From a checkpoint of a small transformer trained on Wikipedia.
Architecture: a smear gate, an embedding shortcut, skips across layers, capped logits.
Each number is 500 + 25 x the weight over its row's rms, rounded and kept within 0 to 999. Layers, rows and columns count from 0. Numbers have three digits each. The size before them is the row's rms in percent of the matrix's.

# layer 3 MLP gate, 1536x576, rms 0.138, rows 996-1044, columns 96-191
106:496494480519475534483502502526481551546542481470493518511537480508533522490454495524525523471504486495498474484459469484535505507510515510519485496471488507484489493486489489498488526487510442467478510510542541487513455520503502507503512513443523514504511518468495478510476499537478489496
100:514507500480517490516518479501487471498478513505513535471523486544480530509519536481500520482534494487455504507470512509502470535510530507452529480496485525503484515522545471537484480502482485467514506486486532557491512510490532484467550475547483495538478515485487492505513495471510486486
101:501490486508451477487494474527487494532492478473463516527493483517488494457509492489477528511478500453485481434508514494561545516486518508528492527541495566489504501524515499494474521461525481488496484512490491535499522454538512519472508476496492507509524492472481495502488488534473485532
099:525538506491510531536471513491537501511498501509456533512501487522459459514492449472534482481478477512478494539559498499483466469466436496520502517493507489526472549529486470502530504539509475506510499490541506544519458489470526471547509490511497501489488469515491512489507476488545474509
094:469470488525482499504505485509464495506501469491480476509499521452491484484458492529487461496537501520532518492466505474506535527480543460483499527509504495510487453501495493482468503467532465540545522500509454497468504506485530507492495517486518511501486484495496487468506496492436533493
094:478519513522497466527499525515504490463478493507517521522497571499497494472496541509469529438501487494480464500541551488512496470530494483508456440479470506514500503496542521537526540507514466465485507467523465487476451480501490470538485489542474481483498507473506530539483544497456475480
101:510503485507503482497485439498499473503521483502472522526537472476542500485517536522534463494485556439486488496507500542497483454487523545508516541524458482477487533498482463489511471524482479517489456487433513518503489496493465511535478461485501501495545454534528494532510544502519532462
099:505521480529487506470530492525492471516505511471506493527480520502507478512478490481516515549529536494542557520461504488491517516471472440504538522510509491495501504483508548512503533492529524477526484523492496496571493498486480486410508511506525530486515495486482477524503507462451475518
105:503467474535494522524519510495534475534506549507453516458457471482522509522504491504472547505526519522478526497507539496502474503478488473492530494489462497475477517508522516502562463490512520434510500449518514504536470478507474536535484533456495507489499479506493547440501516462505501469
098:485496505511506485480524526500504512503478522500539484522491525521477490514560531492532457459520501465489499491534486535491503488484494517529490455510494508486508489478522518477510470503487515477466516556490444488499506471486547494501504464469504531521504499496539498512507525518496523534
106:540496543512457447502505493482493517486491482471526473517491516490475457498517485479505462509507470496493532509473517473482516496490514502494501526490512492515541491533495486475513518525482504505505503497482535448482494497517490519493469483523543493506497497483497501523527532486523457506
107:464473532508532471468515546474527485482498475475540526502485472496512507475533541503519482535475530475475488529504500509499490461505544525488516514491461482542504492504510508526554457497488492489456476567492517487474502445499416493533541468509505497486507531551480461514504472493489472533
085:481486478499479475515480510482497488517494510523525538497477520501472516503477507509479498510511509488482523515537473475494574534527567518502532508482500552505509477516539493516538478527471505487501489463517527494454491466493483574506514498485492475487544545525521514524502553475488491497
109:471514544479533542494527500503558488484470477490511546490483467532524520552510459480531476458540540529513512493535524520495445461526448497480506540508502501534497502508472468505510484473462523513499505503510523482524516487502523507462497493463500506502515495481503529499456488475509538507
113:524499478507521515508566473554547489537506540465523501489481462495478485507540510493487486504529497489505470543503529489475533503508519537502502499475508489504521479495499491480489523484523483471484492476501496467488517456463511499523465517505527509528517490480459514467492475524509494473
099:462525483479510479524511488524534491487534473494476486482525469518510507516493489574511503530508509479525479471536548515506462509463524469507508496538512491445504491516514491527500512486504498500459491483549496494506507457547476455461474514532469493508532503494475527533503507490490542522
107:541521528496478510477459550472484465522516498479471474493477517504530473488468504516496456481513519463522479517504505429507453491485490487509506507500509483499507483591452503552500523461503489506505546512495476475497509503530497491519485510506507494459492436458496491504489507449492502504
094:581540498464518524489505526525494461478485496487513472485506502527498473527534486446561504519521529496504494531515503496488516476518525496492537539487479478483507494460476482486503455474465485495536506516483532496492509450526494468486548465560518460509509473457492520515514508518551500486
096:475534525509497519464494508517506517460529496455485498464563474505508500526538495522475505472544508456444510464491488484452511511502529507540511510499496426512459490533544482505536526493460540502441489510535519488527505484464497487485492514458523509497513511493546532541449518506490503502
089:540504483482474514492506521517489543524508513530519507484512511542493491541467486550485527530497446528489494488493533488489520499474537508539494478465456492492507460522503494531508510474503508474507457501558524502452462513506492514535498507513461555497500510536475534465527501479544529513
103:487462488525534511514497522527526503535505508520531509449481466489512507531507482567466500462509481480490470467510488479514525505464502461468528491469470525536487505465491453514487530528491474470492495499491461508461448485532531487474453522508509473506509499483495499468444489464539534444
114:505457471504511535520564524509497496559500484474510472529523486495519519540506533512515460508491492504498508542480493508460534472498534455480591502474498503499527495473511512475466490454497509534486524518539492509475468487492519478532521513515486514477516492486487565500446481503504551491
101:493486448511451478531525463504495514529563491499490524499449546493467515473472488543519436494529502536542518522511522486512459460515520526514465515471531493470511509486489504491466500474462496478492482525531455506488497514481538514496498551539525488495487466526512545487488518481530502456
102:513532488563482504472470522532507510502496446474479514522499502514513506515521491478534514546538472545483493543502474457506498512523484502535495501491474513463490510508469453491503464443472514511491505483510513511519507536494511493482457517487505494500497520461507484473500507517502500475
093:523510476503562483505518475514492507490480522452498463455464550519493504483494499508555476500513484479465560487457523554495521510535514536492472502506490491511534547500496543485545554524515474518472507526524516483509477461527499503474556497496533484515524484512511505482513545546490541541
099:481477471483518546484552490549484533474509523493491436496490508483559486481465473476464471541493524507482502507515474478490489507496550513508477496464492428497518517476467490518551477532546493544513465546504467500533502458456475468530537482462514488480498492480517537470479492481490464539
102:513479515471528562508519524499500506524507517508505542493534480468520501504492505530509497456486529536526512526533495465518501485522523501498491522511547512510509513512566463517482540496501489501518476514524486506463539472482471499526503506446525506496494452458529468473541502452492518494
099:483497492461526516490479480479526465469487515484506504530482494478491487533496472498550519528512520504485507513480501473505508476530506534488487475494475497535454524503473502478522497494499462498514521533500525538479514504478483503554484530532511483472515503523528511534527518500497534471
097:493497522495508534462490534544500485480541525520511500536518468520537489498503522523526507448507491517525518537483531508525518515496507511529492497521501451497530486506465528518479500507467471529519511486525480487459509508513479490502522478439489461526478514475478527479527513455516487471
096:488520507501526517509494522535541467462513521475464500493553506488475482559478504494499502521500538469480520470510481501471496511473494507496501504502503474538484498498526492467475458511516508513501535538540473513517502446476488551506496460495473483535485504533524517440502502518458527544
110:524529466530541464510554515519487507488501488464500456506484512501474517531505498519527468497477522473452543481477509521518532506486488513583507499483510466465509539573518524470509471554484497511500496511520481486478489486518512487483513549502479469484535487533501516524478495516512531507
105:495476521503500484518515503490482497480506499518481527477515479468546520548524501475479453445501514493469497497528491468486508540461472528475467466508489456471488505442483447510526489538489493475516459539491563473488504497491486495487507481494527497511496538462529439497499523478509484500
096:487487517476490469512481517498469506507497494486491513481459470481535488499488522503500533529493490510526496459478452539509532534487538489464525524469496510498497492521503488505447534469539498466494446504510525514436533512488478515546486491492524548491462494525485476479491515493519511510
103:472502461532490540474539482508524529468500506497503494537527482494509515488491464531566491485516469517463516482467496492519461514501506497502543520491491533501487471535522450530518503490457494481497480488475501524516502475499536537512487458549476506505508479487514507547472486485508479493
111:524499483523516499498527504522490468517513494516488517494489493538495517533478522515494492511478514535482526466502459503510477531480505546527528534544455504517489457513502510540514490481524497451517515495528507472467490443487472505530500508504439522519508466510485501500504554511521533496
105:491517514456517484463517528460470467482509500510516472494554474487471499479521490555487512523466475457506470480473501520546496517508514483510496503504465488481470511534508451490555525502499473510488477502495475482463499522499461558550491523498528489504503469526502502500489450481495503555
096:481507513450512501509507507522503509517509545488507491506489559537492470498495506537509500459506483536478499471468554515526422512512507456495477551464457477533465505491495451497492493475461485508535540488505510469477448514470490526517522503504518480516498552472496550508522512507498426552
106:493489561464475509516533512523504496471504468489505492459487515482554478524477504517438471567466473498514505479494523474479514551504523540522485479462507527523512479509454475476525493498517529505502486427476511466495517509470513515505503541529491510473523507519524513489498477509489501506
097:558516495509529509509484508476518517505520515512488514509491532494538519551520500499483487510494525509441477493495536514474488510458457526511470498493487513434506508505537503577499499500508479520477505488536520510516518530477499534526516460478514484456495467490503501481441483513518525478
100:478510487527472506527497480532502521481489473490479487502503490545528487523521497572476567487491485483481507485530489496477486516502516483550543492508516454488496507462492458479488507492513488450475520465523474507525526508481481508472496460493508490497489544518527487536486464479512488524
090:497456518506492507499489505515556504459484496510488508527509532495465486510483433527506474488496505532523448496471521512457505482499505481460491488454535519507526505502473503460504462522445498517477529531487529475461455489488480485534503467519501506470488522475492543524537455508512470496
110:518480513518475538505468491454477510520529505500499503443550493488531491524453483521524488497508496517537510526457527493503534500490523477519483507513495498490476519509508519535479529539488512493472476535530501484505478490527504536467510490502491544500514532523497493473516508524465492470
106:502482493467533496527506499528496500503524528497536511495467452488500505471461563509495491528462483459451469501464495507483527530513507456512509500539509527500483537506505474538497490509500493522498492518525505497491513480469554445472481493523508474501524522534507487507527500490471530488
096:491478503518463524520530511481542474518495517520468531507510493476516502524497510527489489491529496511531511498519483481479589482472514533499440538488556460503515480502495473527512479506527507528525504445539525509496532510514549497488495508456494486520497564517475502481504523454532511502
102:517487471517409470472482523540464479462513485485508514511499463521512486471508502449493514470499454497511496499513524455474468508493540494463438499531482514468539512458474510508482486511456513479519512501509472505469503500483477495484518582489522527493516492485502519555501474474482482480
101:513473493529489476492479497492505483484493472516504471468531488519511500497490470494508491448502507498526517539462508490520467512499546485513463502544474491445472501490521529505517487519489464493497507507516504476530522491505518494496532528504513466518450506507517486471487533510461514476
103:497534493491506507467473473468460503520508504533472502507491501538477513515519513520489485444468545502499477519497508513531489483509506507494521524499487489492503480544519529492525493489473475472469521528482505520511487514453496502458516504507498507482468479538438488517454507526465486478
098:541450490504543478509474476512481505511528526506507474516526486478507507494508481520466545494509520480544505464510499490480484486534546492511469484473536465503544526490482472512502513471492467475495477541512528519485492475480535519530542552512469501510506510530545490527457511521509512480
096:511539476517496485454510503470443484517496476526489447451517477484483481487554493477502546509508458518450522476503456509450527512482485517513467493488504535530484476462485471490504490490511502534503531470529487505498507474526511505470541498493530472457494480526456492512497512479515518476
# layer 3 MLP up, 1536x576, rms 0.138, rows 996-1043, columns 96-191
102:467491497551502550491505462506441516545535515438477526516527476510520525521449483483531524504513484525541449515453495488524522486525468496510507490517507514488494494529470460503470523487507486483500557463543509479493429520464515495518519522481518509469489507506506497482491524511462496494
103:535507488504538526525488495542526499499467485520471516490513521450506476481483474480498545482490522475468535539527492447511532525507540497465504519530450504529496489478525484486499510468504517506515497528518516478473467501489499501510485480506530466509529545510466499508485470474523509503
100:497493484474486505500481513495455484468503499485547524484522505577518499535526472457491477502489512519459532514460457472503488432483459490501469526505487525484470529494500518522487533454494468469536526476534505497460499509478522489485474530515514510481518493497484503524480500514457526484
102:550504476513478494490497469511506509501485465483513529493524536494479546533519501504485538461526505496492498473466525531491470506508479501524471465522497428498460489486502500488483469464484549520484484428451516505486492502510491536554494520520461505513488508513505516482513568518502491549
095:471471485514494495459528493518507486496507497479493479449497537481506572511502473488542553525488532475528538495485468508534512485450472488479527514536553503446480563502503514535490495491458473453489506510477548494492486509507433513518519490507543521542545481551515506528483477484522473531
089:478496542495484489489497453429501579483472534475515518532495501529492487463500482527483512491472482495542508551537522508469510485483508546505464484517515493492516553522516515467546517478502529538478481547508478502452507452525472509502469549527506435509511529520507486459480503492539470503
102:502498483561526468505488482508526472447461500496505501509550485489536471502470502532539534548493489489504493526491485536468504525483471501474518497514480509504473485448506508483519458555461488517463495502457486518483489475509502526487528511472488486524493479527510468542495544498444536495
099:531508518510483503460513517541475490542460513478546500510518511471499497537470523490494536561530528501531537494475510539502521540486440506496553518487513486496506524490495522511524485518535524448527483506470495502540496500540480474439530495487519535496510502509491499524485535489487489510
101:513517500512493494532541520514519512496486522524508469521481469483521488495512516495497528474527498461499501493470508543520507479454492451522498525534473523516498526527486519529493535517496511490504509489464458476490492474512461481510510495508483488452484496473496504459502500452477465548
099:517492506499471473486522477501514464507516521525452545480482491462516495459470503500553527550497460507496482488494460512536502481490498541479487497523550528451526479514460452517458473508484543513463487475469548538493481541499489511489515510493515505504454522444485505501500524492576506489
112:506480473523479482489494486519508482525481514496532513513491482510525498505521477503488513502467504502512520478490537489512491475501476499564513433546530546514499494522481468520560491458497437496485503513519472490496571448472531548509508493494494507483492551491524496461515504512507482474
108:523496468501473498534462499506505475537499529498485501528465524501496507514470485507492498469506462490506485501498503500509539512486472521459491533493480534519505457521463532484461499512498498480536556506518549504523486518480528496526526505512488503461450459482531528521525520471481522523
089:507546472518497495516514547509486473463510490530518499491474460486489523544472453525503473526507513511459525521545492449517489526515560495503525524466499520498520461515509477513475503498470503495513519496478549479457531508487490521521514521510481500466528512510522471495520503478510497484
105:527498489498527505522495468524527514475436470498504484469517489515489502483507481544481486489489492468506474462544505484481520482497514513492491476504532486523499496517501488507476459479480461517495503524446503453499440466511476498467473507499471471480480511484501481477512516491491458479
109:507500466522522516473494489511502448471496477450534507511505470494522454469518513512500481507512469471497479493539509510494523495516514500514496470473483523537489488498510464468486509476518479463520538523496513486524494490505487492501492491427504550502529544476439525514500501475496477540
101:486471487485556473535509464542535537484544485482502466463522491510476492521509545518530496497532490484488498499459471508492471471514545484456501531488508478535507472498502478504527487514488468503528492538489490452486504498497558490518506498485494499497464495493491447479528502551489480436
104:487486520499485505507512542491517544462494488468503511522530491542488487495485517492478528521485462463475510522481519445542526551508509491524492530489505509539504461527515451528538489485505483462463487497522458496501448484528492556482471519528530474533498543496495496514463510498473522560
098:494491470493448484508506512443516475518538511509484528520512496414541535503519499526477525520468517514486496479500512497506508472492542473503497477503486518500492481515508490481501488535504458483483442493478493479513481479487518537487525474453530516478492530507453527475502460518484520482
096:469463542475519498491526493511467482475512507523495533501481476518513497473503498502494488506478471518505503431528531464507517516509455489477511518510482533489494516509489510492481507459534529513513544531497524495512512528503511516497500525476492465554515521458522514492485492535514532491
096:508489501507523523519501500512490482487502491470466478494449461478507528442494494457497498489547504493493510514483499485551520518517500523484507498543481482468494534481537538486499483504485499555458546494510512499547545460543513488507459466477515463500519494487532470501516542511470458514
104:516539473502454461489553511524496526526508471491524500517516507529527509441509479449499504515508497496475476551495502516529525510512483537511523523516490463485475487504501473503535525518505506520521505475537512517470530506480497512473515476502499488457497477485504521499537469497502477514
113:488537559510510463491459463480505476456489514510516479538478502471492480502534521543511510543497504493517488450470478525520490479556528451537526510466432507537517523522534483506475478492493515485466512486472502515504493498529496472440549525523468500478455453476489488477488516472520483546
098:474495462543461487505523513481447477503540503505461532488496510447500485482526520548480489531475539510570483530516489478495511500512470514519499512470524517478492523501441487509500539526550502490513498484504463477482493483525509518500473510509507446503502521512539491488499478484524536479
097:532457491553458471554496532501502499506467506465474531493507476501527484468553456514540504502506504492488494519506456470505486540523513485483481515491485486478494509492458495475506475455470464520495501478528526505496495493507510496494465498503478522477481461498541465492475498490512477514
096:512494516489477448502510544468472528501505530524489523484512487515446476481514498519530464498469503464474490520499478571526507472499537417504484459511509515547459483517459486473475494514502469529512492566497479525522488518496549484490472501482477518537488439456484514528451526495477521467
091:550501519499501465490450471496528488488514470472490492487530512492479578474487482489486466501525504508519496465452500532517474527531480476513505493508480552508511500553473492491453456487537519501469522505499473537487480537509531458474441518509482546508495447491503500478514467538502496490
095:509460508453519517502533522497483524519502508496534538501529468509467490506511526541532462439492522515503511525517510509494503495578523489487522553492548489483516524505566487513442523486444484509524492507505518483503526484473485531485487540456534517469487491438531449526525509505503511520
093:472523494466516499486511479536543507474503491466506459504528489483497560510504480494560523490534497522475538520479494498516499487513503480497493455536468479533450547523510539497528489484493480487500507520499534514485502483502511511510510507537481488479480493519483494514519492506538549520
093:516479511522487524499488497534458484492497519537506522512490484531505485518510522513534489463521494514527479506465529515496512503491532496538488476556515482490547500496472486543493506506461484488530483507530491493466480505503450470520525503468515508506492512469488505485530517479506461449
095:531479524506490505525507462534458510520443479462501441505458496545476505511540492510480500465534508505559513517474462489499480498503486510500508479508527524489516526487487488502516501488518523500573494493482558507510530537472449528458473529463496509509488513514497509484488468488532490488
108:495481516446501524555506517503540486519483514538485549501497460485518507470507461516495523556511498538471486485502502477490444505561509478520463495504505453549495513463481489515499536523507481474510469496475525473497498448509530475483543471484528482530475467493492467484503489491500486478
100:500530493525490551488491486540482495493504490517480476515501507556524495486495482520489485550478504477532489508508515559531493510522480498500530542500480479509532499548484590472525502502485541514529525481485487491477478484519556471544519544493505500495503467518475524487518497528493537516
098:531490501500529489472496468496532525503498498517549499512532526510488466470490485481505460485502529460474477496539442478530502477458511504495516496521517499528497482506540518570526486517494517545523511552480464509525485514498547482472499454478510505459552494450473530513487461470517458505
103:493513504452491505474507489493487500527488530488507450471506440528446478480498494460482514503491505457499498497504544480504523478504508545461461460483507507479473505456490533517491472503530471488510504536463517485487509531518520530524491530490474515517499494460556483509492468521532525482
104:478506493515537574495475424485483508520530489500527506527486531501485524464498458530514483506487527495538518517516586478484509520471470466458476510477516506501504542470492494514467501470460544547506499499458489525463514524538477504491480495502520519464494517494523489482450470489503487469
105:467503505465500468498489518443492512500518506458444495463504539474528456519487486464486499510499507492477530528486445503514523489515495515526527480495541483480505505500493501488549515477469514450476476509477508508458503524477459496520448489491492541506523509518491519527556510479530512504
103:513510442519513492462485470482497508494440510456492512491507518520493525460486470522514506500513495443506519478509498519508519501487475502486498535530490537532546509529530563469465443505488542479509518483471476480510501495541499497465509493496544502495469492476505508491486473474508492485
104:543482461479517527521456518523484493470507474436486516465501467480504509481500500497419488521512496507485486479486534512542480503495484526471507501478476456476488461495481505503503508504510488529484515461489496486475517516502479511447502493479497527548451518482481488468477479498503522531
096:485503528507517495467503450521517509495479490487501530537513544489474519516478494496465473507515484497508517476485523492492465525523527438536494514461495508518446528526483481494530494528494509568512496484477492498488496522462518483506484496496492502513472508514488507549513502480511500500
102:506490480522433544497481547511537506499526521497475472520549511507494507497547502501452541469508520507524514489502524574462500489504488528546522447476484532495509503521493469488487521518510490531495519436524506496531483499483473509462490533494508514465479466536494492502483492514485503537
094:514541490480500459507537502498459482556477524483514497478502482505541524516530562487481555514484498481494536515511483501527498507496504532524527507516472468504507476516521497507490509485538517480499438451506457516548512513491545533480496514511498482525526474510508468504492522490471500512
106:487468480498528495488494482528533493474510509504530481507497473538538487493527512480489520527477487523498514498544505480479528460489511553492508499524512511512516516521476489488517496482509504510490488451526504495497496452482460461533475502520492449475459521474495535521473504517533514517
104:479474488479536497526476482510532482491505502527496505495476434503528506486507477482488468533482484457448486507492497507513507545474545494450490526546518530497475503492512503481509514531542528482472500494522474466411517531460499484548508546483425522484498526490465512506503480536512525516
092:487477533528496507487513541490530490534467470483506488474472503491486535569486539519467501545521513472511525479493474491492546506494510512531474571491522508466518514484531479481491487488503513530519497443472516498515554445546506483488483513495530499501531509472482495502499464488495535507
102:470496491491575506497522513474511532573497521526499534496451518487556458500490522470517482513500512484489521467497524525528518474497481496495506552502485537492464515498505509498507510511486470530420507502505489513511507499496515531514517470499493498507490539526522524490429524484497476492
095:493523516527515487503508529515496463515516481528476516453517508499521495498484504526525428487458563435529480504468511538536474529500524494522455512511464445449478549449508509506521445541511485496515481500495519477550528540506497504501572516477502500511469532511508487506495549470502548485
101:511492542476515524528498485497481481456511493491490528504476492468489487458478514488557442490490530500545505521502518497520453509529528496459516481498496499470509491524507468468532543470521490468464493525493496480505500478505473531485498506549468497466479460504511462492477496497458513520
098:476478502486499545505506499516514518535496519512443477487483505552494486507526502488508515489509464508498509508526533555480511440461515517495538470481461434464522522490510500519429463488499487535491467503495484467496514470481484488489507444550469505531484500481522518509478503486483564509
# layer 3 MLP down (transposed), 1536x576, rms 0.48, rows 996-1043, columns 96-191
102:508534490515485531503521496484506530449563465520497462506493501505552511466486517555490487519522496451501508532481523509546490515532519518498479504490498493500500555511461529482489529500480519512504493519519482511553458503505485488476495482514486498460521502472456468528486457508513476483
102:517483492512472432508505453507499513465509490487507460474492490478534484501457508463476521457538493511513504530479507451494509505505557457499456495534526513523502476459505507482528540505481498518493465503530484508503507487524484503455492531469481469501480530497500477487461451490535482482
100:455511506518507483490510470464517460552516495525515512506521470527475481519516520517505504516504503482493532567502486491514474496483474547470518469498487504469499515473546540547528502493486527490504514494511533498516510520488469509513529521485507461523518520525499498455471489448519535527
099:495507498569529515527467519465516504484514529497513475534520513495496507535504508550479480506463519463518507523482499536467514517520479523493464521489514477488493485497500522445487505492484500555530476525562528478502487502504473492525477500526488499469541537492528471525467515509506530488
098:480491505497497522487494484508529496484497479478467508474475510524518521463523456527574553489498507516516478507477503520506500518517460514477496516490513498497535521520523483478521505485504472527510466553505517488529480524455496506517543489496470485529495509498483494523472508512507469530
101:466534521483506443526492468505516523501482518521496513502534480494531498499522469533457484447499483495510521504538510508466555480478543471481532499497505511517496536477480490490496507517482538491511505507518487495518516498487471525522489511502504471526530479500464484501484462480507475480
104:458550548495512477517463519528481535508477510558511527492500515495509505486483495508516447517503445471480517493490499493515522484514523472493538468501511486486498467543492497464522525526499467481513465515478516538484515483517489491530503477486497498538463491495497514539488470486528518498
099:469495501516507493496536524466506535509494469492498465495473463500533470520479496489481505535500475519440499486560509544479521545479473502480537505507489491454510506501481527512509470510496536514462445501526473509532543505508486484475491488509502526504539539454494477477476506463541508499
097:561521522516513442492483499492515510447523445469486518493491501518510483476500486505520525527545508500508488508492522509568483476493480509510494501541547535495462517451496476486520518516501502498484494509466498557476489498541518479497464521464467478493485506450488460529515465449474493535
099:507461482478498486505478521498436542501535472537479493508448501471508490455509464461492510497531517480474534529503550563484459490504496524505517506528539472504555486513475525490469534483538520511493507468477502474528464507466470472470534489528496521490472488514513509467522511530505501513
100:472476541510498507487512557487500496484529496537507514495533498484589505519512447550458526499473509552534539520513540461534466478509541516507512537494508523499487474511478481488459477475530463493482503430478482538497520486523520491491508532457466524502481502502461561518510493515511493512
100:482549484520485484545501507496480507542502501517562534556512480474522475536489514526489529535492506510512508463521514500527532492499480514473473485500499513486479513486519477508522520503484456550541515484545504499513521474525516490486497528484513504506509496480501494515504491513516491525
096:500515485449486502511497493480460490484512481511488482490594524479512525487485529499486537450526490499541472522516485517498519512497525536509522476486503508522491526503540524521545509504506487452499484538491506467503475497491516493487451538478491514489521497525483493510493496479495479518
106:509521515514535514514520546526514504517475485499496484482476557464498533501485480458515520507545526459473476478485503509497503494523491477466470484462538492515505505466468536432469476508468542526513541499500493543483559528450471483508458554487515525496547476527471560558496502501514471444
112:495521467547504500520513475544543466483488528470488480526532465499496502498486520458558464477470469488492501472500486475470490501482501506514481503477502510508514439486497513503520507479492543493504479491495478534521537514490518508512482520498499503480477492500477531529540489507495492482
105:536499493528501549527510524455528495501468482526462451466503483501495533540520518494501513458451480489451550495490506525469481528543510467490522536475489476469541533552511491477485501559464528496480467552533532494507525564542491512476490520545469503450527458500501491510507520463512480486
104:483534494528470482513461516496497518492478521516513460478510526567535452550538469529501512507503471481497558491510538511513485516547508493469502499518528527505559473504506528518528471480554455493444508496522520518487515548478473488535485493491508524476511457509509501510468544562516502493
101:493525515493528517499484448513482466524481458518505483539524565478498522539524467514487497502499513484501506513508444559494522495465494498500460482517494518528464485490463478517501501519518530481487505488477480452491498520521490554504514528427490488515544505487461533521544510466475466473
094:511490474484503523472509495488496530485506484514527502501513496527513548488520483505503501469496514461467539537503482505503459492474534483474519512491477465499506512512459501448475542475461529495497480482541481501482523491506485477499507518523525451474474467513489489531486492489506467451
105:541486431487519462535468502487501458537492458420520482516521502497506481476497491521529503509497483496508522474497505475484474522553441525533504480517519510527509525544505511514513490478493471526485495509499497536495525488549468513461505510481547516485510510505514503479520469515495480461
104:518486496516488531520513459472496483487485514522465470512477504499508491482512502486520487471472518517503454509510464508491507486472503498529499495461534513487488517504494460487482471494480525502497506509525503493557489473514497523512527517475544473516502485510512496487505512497500463497
103:483489504507522512512545507457499545513502477542483502525518526527495522483472497492531505495506452542487488484518479529492513508485505502503509521420490492551491498507515475479481528464552497515542509474464469529467524517511479484479502511496483479520466481525495515484505474475501504541
100:508442457482509502464540491542505510529486483452499518474505536477544537512482493474458521519467486516493476488488491496500513532520480496502469505506532479492456488502456496461465487489542480461482518484527489484552507511507508517483494500524500566546453492505468512495466515550547495519
100:529513519519457523526531504528503497458528470534505508486451481515474494508496515509488514499520511466485520528536543444488533491538457511501509532506486533500454471526482512512499494488502519516474515473507480496523539512493535458464492482485516483514463512486481451495476528516463513450
096:460467492498496510478480522539531502487511482529489514493510478505513525503493476430520499524509457518537488505499475510480508517510542470486500485482464469497514467543503509472434516463460452557502486472506515426486483513476495476451491480529512541509505478489484517495542504487497480481
097:544503488501510529518527516498476431506537468474494516488466497456471483487520485481480520526494499520478543566565531489472534463478508478531508528513507503457513502529530498497531524513548500511461524500506501550492496522497501492481538489517498496500506482509532537505532478499496538517
101:526496505509488525503535484451478542501501541436465529464481451512504480427487487502506458505481451506455505500524522534483497496520507444497531476478479547487467476505499481495497519508522508479498505483523504523466498466490549510494534523512513500498535465506507531515484477496508505487
105:485543487516469484471488512503485471469523526493464491531493431481519531497527516493532516485466520498443524492525522467464441478492490520471507497496500489514501563510486480505512472512561494505526491509488507530451545476490456481473486478505474500510496500539521523527503538493482472459
097:515526507499527486479525472448446501493488493487493495454495483525491527473488519476513538484512496471496518509494435499517469495477473514493531480494498522490507544467485516528516513484535491494483536486509509462475502522514513485463484525483533482462472483495522502529493535498458529482
095:463475533500525434500456494486516464487500485495504528493491499497519491488428506532502520481470474555448486510496516499493507486513501519494533493520529498519533492473498486492474519516424528454484504465491525469476509513440464483515508484517533512514497504476533493516489489550457504496
103:527550508483489497485525496529547468542503527478496505483492470519519516542514460479519504464483500543527461507478509506525490512503495532505503468545515492513534469530517536512492506544468526475508523529465476503553532476490483473525507504480468471481488523484524505527508485497458509482
101:502502527459537490496471522502482498483498529477470498494524478502476505465483468490484498492481465531488495483488521488540469536476498496523521544465468499517508509494511553492460472522518458503485506461501496472508484488547565500505482497487486478520548543510473491467472469508471484490
093:557545555467565483524493471480501510516516516507492514502524474480471528525500499519466485511534515505490507504490530486519497503537524486499505517503528512502532516479495492480462486483511513514541478490481478506488491478523483468521499499473488480504468466526470544496514487504480508553
100:561471484484526534501530490530520499508501457537519482513485542529486468507512507488507550541469513489510489496521515493520493552493517496505515485530485495505491463492492508495460500502501510494518500484480507476540499512507499503516476509487486529523478510459509544532543479466516454506
100:494490538505537502508462482477504485512455477544467468477526513527436542475501487543500520497488561477464516526485545489503504503490553502532511510523510497510471460534528500494485498542448532492491489515474489509516491515495510515482513504491515556473508539506480536499541469479519494514
100:522472488508527492484494493491488533493558509460514493525538465522497517503507512480484489501487512453488523475490493490539479539499511459492479508473486510522461512508500514521514500512442499519478522508510444486502507514494525548497457505513516517514522511474536489499480457484480490465
099:454488474469464463487522507541527506510518475461515533480504465491493494505521445474494499463510527559506500510508461482539505464494459493472477513491533506481465483508528515499517506492506484525503498499463484534534508477500491500476506481523466529508556507502459519470505495496486497490
095:481499530536484515504476497495500499511483521484488490519521484504466519488464512521510477485485545508462513483530496500510561504547483504469514462475548475546515501458555460527478529539503537476503474499504470514502501511445514553508487496476480467536560483505499505489498525498485491506
099:502508493498493453486530494520558501559463517506465528507556497501509496472473484513512512528528512500493534518520512501578492498528500483456493476538507469454468551467507488512500523548482489522457499544511470497494482472482423489469520499497468527470519505478503481497548507487452497509
102:491501522501497548508548499513516474491461545469467503548487493536491534493508492469483519482489489498485492533536513513471495536523492486524500496508515494471471522527493476520514503484516526490494505535500519472487500512455539505491483563492522453466491514458523502527467487527482493528
100:528509492519489475514482483524476503548479502534500494490495464508547510494470493494516462476475496492501478493463497491516484520477547502546506500512503509489514471495484479465518465445518507452506499458511507515541540529483476454511534512538488551495515483498525488539485494490495495496
103:512469492561483506492454497531506466565504483495480464497522474502457505516508489534495546499484527500526519524524461523529509467476522454507471480490500518489525468531516467489525480472517465509511493462482492498494484512486461515482492450495514489511504491490481510482487523489523524503
103:512490511503508501512540481513504512537436464569508512499545497479525476463500509498552528473450535494515524472520492517504466539477519537493473504512466502493489534510526518486551500424505485521500481497473513508434482483505508490451446511519479511460492449498453486475499487535469503502
097:496502493538520530523510499523535507479496496447512525549474523505492470466475492509488444486510532488518491507569466417517501521449513472493446487508493499502499497502469522522501469527504494473530503489502494526532482539508533525477507543535500494502470501500473514480517483502523546464
096:495481525480496518480505517442512481491471497515474497469428483554494488509510481518525524502492481557537475505472457477477520502492461497514491469501469499467482494500488550526475543491473500549518511495496482547528511467447470501489536457451533478492530534517514529531505537514525500452
100:495520482522498527487469491561511483498514526515534496512462494474497505546506490519475473527543455508469485519511528494529479495502520446482489491520486487512484498516519491458475509537519490508507521498508518525521473497503458535504519480498474475499495501457496498503500463477548501521
104:536492516530535534520486503483511467489525516509462511511481476493454507496500530535505491519473480478495544478518482481500501510473472537464485436491490485502535491493514456491477458486523517462476498517484471533499495508520494478478443482474549486470573485481433524496511531455447500556
100:489482486539522481522492500466539459520513530467493477516513502520472509472496509534513508530469533528486497480478523498537449488522500532527509512462507480505501502455507505505514498461516487499488498530505485494438515500524539457528502493536478522489515514530523515476463467499456545500